Part of a small language model's weights: 19 layers, MLP 128 GELU.
Each number is 128 + 24 x the weight over its row's rms, rounded and kept within 0 to 255. Layers, rows and columns count from 0. Numbers have three digits each. The size before them is the row's rms in percent of the matrix's.

# layer 9 attention query, 64x64, rms 0.147, rows 52-63, columns 0-31
115:129147151126138145124134103106150141117131146122171104136146163133195075156072126134125095091134
102:150112113138132132107166167062133161090154138134149128139120189116119142173125131115111133136127
103:146125110110149134126125123159108187168111123110117109093130110145148091129127160111136106134154
109:112172078148150114150122153126095112133124078125143136141123078115127148155124162155126129093110
099:090148108090139110161119073107124098138153105103117114175118206112144127128173108158134143102141
117:112106132123129081105141165100124111142150139114101139152164174156097106096099130171132170185091
108:126140148115125160120100113133088147142129134124109114126093105154129087172107140138135132153142
114:094139087089146125100141154134137162116110091124091151101153140138140119145178104151106087158128
113:115117116126121132141112160064117120159117142143098106120086157097090137136123158091131134150107
094:153106149098146106130117155103123147131124134140173161135103115130101146118189111112137155069149
113:130109149112111110069132097135151099107141123148117099130114133135125186123123129161115150126115
117:086102139115148143126139187123140113107113144196125105108115115139137155122120145147147107087134
# layer 9 attention key, 64x64, rms 0.156, rows 52-63, columns 0-31
110:156149113106154138122124137122172136123177150124152123146100172135149102124057129106150099120119
106:131113137130135148150126193094153132114122112125148098103101162146154101116141156153109130091135
106:136118136104128153112148112129112153113126150123122108143078104083148147189131182137132135115128
117:143149094124169112140110154106131073117131143111117146134119125115110126160132171151126114104117
109:127165106132138136146167140129122134128108103122117111150085124121118166131100113104160073088129
106:091137147105116136105153123113099099148120104179130165157143150135125137122083131118145178124133
107:123175160102148151109050120131088126176112109103147121103099094132111103121101117091095166149142
121:098131061102134148113103165141129146138058120120092153079124108139163116146150091145120089131148
099:092120114152090158186107122094061133124134133181145118114117132148099095115136157093160140133139
097:141154162121114089106127152114140160153119156143134124140130146112056125122159108097109144094126
111:164114136137111145123160101170149111117119123127111127124119132137116203141147118148122146116123
112:083116143124127147126077123123131084145135116169133121121143144171152121046138117111106139122129
# layer 9 attention value, 64x64, rms 0.117, rows 32-63, columns 0-31
098:158120130129133164109148155127126140083089132120079141112110130104125092111116139125121132124119
116:112121098120118102105105097119133105138104121137129153153129135129173120051134113120109086186104
100:118116144134130158133130176100121124140095141110148149145104140135113119178063099137124083113174
104:122074136079177165091118138125119169130110163126139151133129148152111154148129121126131174103123
121:107198113152154113114111117137100160119109138100096120155122127103119162124058134098118140130158
108:142111125131116115105153106103117113053108105158135152137165127128133145147109195097149128130108
105:171097111099114142145100121113137110112181122121122118182149154135147134142119100138080132149147
093:136122146123139105112150078129146155132111108136121135145120101179112131147107098155098107125151
111:151169195157119100166183133113125132094126138090103147142134170136110154143140117107135141115070
102:155154060137144140125114115107130137184120143130106102110101130147111159147105121090129107112121
097:056095147089101101132129168138115102121093120139113117132145127106151155154113100134073128153142
102:091123104141173140132123151122104120110132124116127185174094166139120105149125135111115143178119
096:148130136155125101122139159139167149182149131084143141183177129120151086152110099076097148134126
112:123127167140160099125147179092123108088102146112114114155144151127130104085145127135144147115152
107:108081124099113118112144113106064157132151116160104126127127125133131130094089121119117117124096
114:105098125083087112168158113137135103164129132120131124131127152113110154091148112150134146112180
114:134108113105071095115101164129146153098142144174202088116132120121113074137124109138121155146119
091:116140121113160122137142102173137140123148090152137150165136099120145145125103111084094113115091
103:173143117151132111124118138144129151064149113105121094129117159149111105130141134144117083109166
116:146136147163158091115162086112127121112114131140144110135124147090163085105144133135121175096110
101:158098135106158074112138156089113125102141131076141119156114120120056154112136180127133105110153
111:153157121134100137109159157123107123155180132160158161110154133151104139125126163063133115155117
107:095092098154083126117130128156110137124145148140107143143132076127116169136159113173120149109102
117:121123134132141099187139111153097135085157112120133131137135125115138120111096160163128131132057
107:154155190126107114126093121121139166127109100140091138117200139100164136124094113137156112139115
099:108155137132092131105126095141145127124122097090181137087095102115144140114072174163130133165131
110:123102067114135134150173112139113144120151147120148117121189108125123163106140104127112084107155
104:133157096136114117160173119098168174127160144148123072148095153139166115137136110101127128150135
105:139141134121184091133142165104165109121146100139092157125087113122141140110110112139125118104120
101:111113107167167121066160098131146113150147140108165131131129135107149136098122113157171087131145
109:142130123106084086094150151142114095129151110110127131160135144144173128140104140158120119121099
104:124137092117129121116130157142152147155145115108154127122153134150132119146128164147107066117147
# layer 9 attention output (transposed), 64x64, rms 0.15, rows 32-63, columns 0-31
104:122172136160166114141136146129143136166115165108161108157089137178153143113121117124158123161119
110:132117158138135135161153111160082161120139171097121103125154138109079112125124131116098128145168
098:150109126102154076086128117120131125107162115125091139101136112143115123108164157090121165106092
093:097155096163137099146143148096130077122159134145113132110140105087102113133113134101130153175138
107:146075140129128135126156116171131144159133144149124129088122117178118102088149146143114140114115
110:101169146109147164107144160162105119161123139108120116132072118105135125139170114128127121098161
097:110167140148105106137124113129076152133105156097137169071119137106139137165142156130164132088104
091:118117113148138179119114153124123096139146163107133179134166113120134152115148140110129122137098
104:097114110111120183099110136148116142115113123158161122122130089140144098125096147153119130128163
107:078113148113124113128153132117123106070133103126118144160152154111136118107107102176141144104127
097:132174127138128140114112091127121165166161151127169187113125100159103132131090160095132159101125
098:207140177102110098114168123098155119140132141153108085113149158131118129129131147141109150110106
084:124161123118111157138123110114083116075111138159122125060096130131135154112155146164133129112104
098:129122128117130164141124113164101156168119118145099088138123137143100111123097150163135110152086
097:148161124156131136111088088123170086151137117133131147117108109068100115149116102117139178150087
106:158148089159176159104088108147125133107125124100141178119127141138144122152107141107124108136126
107:112138151138132150143140092108099109130131107116054131140139136101156158118157144101151084125116
090:127146150134100124131079120069090123136142145075133155084122141158147096109133154153159134128165
106:124106144143126169124139156080113142185131136167092163154133138135114130129118149132137152132088
106:094150107095104177150110129148139135161148153105085141122161120145107159124126122163106105142137
094:081169149125115158137125152128155169143078076158116139089140130167168116129122100137109098122112
097:095066137101140108104117125139152172099099112100101115134088128116127126131131119185115126162159
099:160130139120190155153123134087177127122159075129144150097114183131161086129099145081120108138164
113:103149149109132135089123157087167154136085167126083095132156156167150124150131170088160146131147
104:096100078100100132144169140095121104111179150110130101131072128138134121150143163100133139092115
089:107092119122110126132120135105138116145131122140104117161160123169155137127165092093106131094189
106:114121164151132138105092167144102093154142074129135122119085152146138109160129134144134139135148
106:090117145132134164121113149122081072114100145114111189117122117158104110123102139130128153108113
097:142097148127091149144097124161092138115137154120156096106155112113108121153148119122145126158104
101:142142118115141131173071135163105118110117140171105149144109131160091136114139117105121158146117
111:099136151121143114170111128100145145134114172166137135078126118118065117136131164100109123142126
096:103147163114100138153122130112085111147098144114134117131112130143137168105141119110133176077143
# layer 9 MLP up, 128x64, rms 0.211, rows 0-51, columns 0-31
099:138141125126153111108125095133192115119097125151142129111137161150102089109074147109063169123161
110:155101156142078103137139131148177138080129123123108158119106139113104081109091103127144138095131
103:104151116165152159152136113120139112137132118116084104128081136143168130135131089122127169129104
096:110121153149104143100097116079116128169149134121149121123151165083153101082115129118146125156136
115:142128106132124099140125104195107148148157106115146198100177107113113112151126157166089103112170
104:129092138141107116113189121156172102128158110156115162138147117123092112133128114165126111118124
079:122125145118109124119151109104169164143153111098160151103117107118119158154154099133075113136124
103:170155128137136186142159094138146140122131174133082130157114139133078104126161161102112149148090
094:117112094132127120164119081157132147166122111140112134126129114079094151149137089140103123159161
095:147074111171119101135155110149123146170127151142118090167112110107135101118125099134110111123096
115:101201129150136155118109127107112131154125132096131129169110118106097137126129121129105135165150
103:137152065107135108140118097147123110114115101111126138121120080074111127152121160161140113149078
111:119126105152084110105107133164142160150190183090157146140142119155139102133122145143124128134116
103:115151097148152109069131141127166102114161176096144121126084118141098149114136151123093159081163
096:119153148130157153117103106112142117124148098115096146136099137111137113147129154150143158139140
107:186112122152110104142132082140117144140156176123120142129146134150120096144068121131108129143107
087:089145137145131139115139108044111111136162118113098131152099164129094151129161147089115114144124
101:120138113129150119108147142127128126111113179104140114118082109113113106098137184163133168088119
095:155130111168110130196139113123136115111106146127130145085134153134138136134157127147100097123119
102:092156094149167151148131123125123142113129129109138114145092142154150168162162136135140102101141
101:147110118121121123144108141165097125078132109104142182099141115140127142122125105113102090116131
091:096141095145158112109130112085121177167120172119094135099162149128101112109108123133145149087089
102:065129092105109114132208157122175097138120141151138132098158128149119132152136151135113144115120
124:097101154116142141154100114131098111167150143130107190128115135101088112087181127112130091106108
089:118113159055110136108123136123144124125120105074083123145149136077111085082120187115133099092105
090:155135119114093147106115150135092092105145146098130132085111139113069129114090156143133080107131
107:138169158112126186120162129113131124129136132128127119123147130156099076104109134158151130127107
117:110123162107138136120143113112151138121157180087117113154147109092117183112123095139098148098148
110:120110132130147170102120115133146139123130107095081153115174137145145137121123180170082117107120
098:136150131136106126078124141160130092127122150158149109147101143127165130125101168127094128113120
110:075173110128122124104110077127145119155137134118134147137166154129132101105128116097153078132166
099:137156124138137143104164111140152115160178146111118130154151124156124130123124168123099113139144
100:090160081137156144112135135139112157126152147103099180165133155148166111136157179112095135121108
094:113145118146096099102135120165119088131141173160118092100122098140107137110150119122109108113128
103:099139100145125092115097155133155133150151139133113155122102141072128171113115134109103130135171
098:069133099136116132115132145175102098143123170111109143119120156132133103125131127139133143123130
112:121095113166158156123120101104101118111139140089135165163152153123124128126153132114129098125096
097:106126104079150105135160128122117126123102137109101166129167142135146139162160105129079126108163
091:136170098116092131111129133148134121115141130146143150152149119124166088108095125174108138133121
098:066143115093154097095123120125136127167113092128138140130128135141127071165125112134132097116112
094:119119112145113091129158134092129122076173153148129141132168119114154112099153144100132139129148
087:107141096118146119149079125136142173122148161109129106136152137123121121078132118189144123113133
121:147116139123134141168201124128179118144117163099158107103129120131107149101126123121142168136115
096:108123135146114132119147081100147097118117127112098127116102114110152180137126140135120112114143
105:144087127104160137111077147091109120127124123112111159082179108081143122134155121190138103142098
098:102124145159144156130076124111135154143140114114134162138118114032139142178145136111157148099133
087:107138127152140132105147126115142127134170157150134105125182139137102109130097119118141149171127
098:146177108164097143148092154128144133099152095132146130119159124094136103125165115161072145117128
102:158134134179151124167109143138101138100120133107105136162117138119118138119120125153124107135072
097:120111135103146134090122137131125133160135100113127154147143139129168085130163135125104139138122
104:140095121112144138106168165093134120160147168116076133110166131135137131129139118169126108156119
095:109118123103119171133136122087116091103119127115102107136128083120155096118103146129120117149144
# layer 9 MLP down (transposed), 128x64, rms 0.136, rows 0-51, columns 0-31
089:083125126137140129128097130148109151148125136132143082086104114140159148129105128148172094152110
110:141081106111122089123140128154098085118147140129127145126107135137131096163141152141153089159130
100:110139193123131139115140115112105165089143141155182125117131103102120122092114090127120140105102
091:105094140123141088130174164147112129128128104132133161109154104106162117125128134170162142130124
092:144160151156120116152099101178121154146126106129126136146179128149137137155147136134104096138157
104:157164144117131141137113153108122151144087148079114077115139156136106095094140140129153122100145
089:129137156117147149120136140138090119138088126117107165145151092142159141122146145065076133135064
097:139136132119139116121139118165093163081077175089147132109153115105119161100117116127142098124114
092:122131174129118101152089155157127100121190143090113149092127161139159111116126194150133125102109
101:142160128157120142111104110141127120081106105116126127129142161127119140142115114109196130154140
107:100131153156095122103160102159112144120144141117121143135076151146158107145109146133150085133128
101:138125164131142155113112149090065156136162146155133160132120138148086112130116108131182117136108
124:119113086150088131148076144175143113117143143177143120123138117117109103171132109151141144117104
093:113113129102176160129123107186117118105140168104128116111128103086153181123103106130138105134156
090:118137170110137124140098132138097150114160097190114124145097147152129166137125107089136124111158
123:136156090116182096126103094151108157129116108149143160125124107140103112128098113137142130169129
083:209138126129139122111137108166116133152108133118162102134157105155116114099112121125088144118117
108:124142121108097088119143147122093180128110109131099091105114119107130124142145157135155130078155
107:101079117168133112104107126163131108138114137125140147165151097125128131124142137133138157119145
097:143099154135137175133134133088103107171142093134112165120141123143156117121113131157064116139121
091:185130084188131109151113132128108127080131101085114180163113164088141103141144131136138107123132
095:120100137162129126148109165126148125115141092130093078147150165094094095140118110106139141151169
104:159133095117153113166114154137105103125116129064113115140146141127123161135098140134119147102137
126:130132110143156150076111103140122090134154105156130119099100078164121127115144135148132097130104
079:126153116159093164146145128166097095131111118107139131106106077149119117099133149109125107120157
084:088184133121120118096094136147146100088129122190171109100133155092139141123128164095145089129122
102:099115131132162126123136158158112113159115140141152092123168110098103108143130173153159124094106
124:134145145123127126107114150075167127104120114096140119101140115112106166098108116150156088149145
099:103152135136098121110166110137089160120120109141097162149146145163133136111110121137134165096097
103:121131158156149179135091080117106148111134126137110176125158121102150176108096110137129147111131
109:107128137089113111152140101142113143119090134123107166149130160124108190151111120125131085122094
097:124140084147136181085126166100145147192124083137115117115158156109159141111158137124093111105096
112:090090138087113116192128124102127141126088124112142158148125126126084156127097133140121124129135
102:151113128129105156141117136109092168089083125101135143165128078138107113119090120123092171159151
098:137169137089118132143166134117112090104107148118110111133142128094122088098152108146138065128120
098:106157096120081103144149161156138139130093114093144153167119154119135111145158128118107143076110
116:126151164161133116139090098126135145122176119118148094132145127114141149143133161172114102118092
107:152122142128132096103150147093142128141124104141109098125137139118163107102151170083127159187119
090:082068163149185121156148131152127112135098135105138085106139111122111110144130110090115127123156
100:167169088113131129140102127104151120143130126102141109125112154129126139132134118139194156096115
090:137110121110102106077122141138088124148136128116155145124122074145144079103128143127168145118159
088:136111101153162116101106153176132116137103153112105130102103078133150116111111089152167133123161
116:125139135087136094117150134134093111105163116152141109164136089153127156138171065097137120099150
099:161124148174148159150115125133098125141109101101131067145145115122142127123112159130126141107110
119:178129111116147118109131104121160113131131042125151142147134109142139117124169120132141118118158
105:147107097147146129113117121146155129125172126129132146167113139159124175088142115121133141076190
102:127125137140115085098094136152146126109093123073122117152113129128135152084156127133118146067092
084:137085170116091146125112170127096151173105128100113157134137122112115138086149116136116119146135
106:082072156132156191156114127105097116130130131116125114119170153116123154120133127138125153127103
098:138127134130178151161182127124134084111090101121128190157124157141151117135120103139091090136120
092:130102141154139142136125150074147121156145124144132149127132172153147127151136196128120137125128
091:113110133146157154125117130157120157140095121095069111134130157132136156134155113092114115148141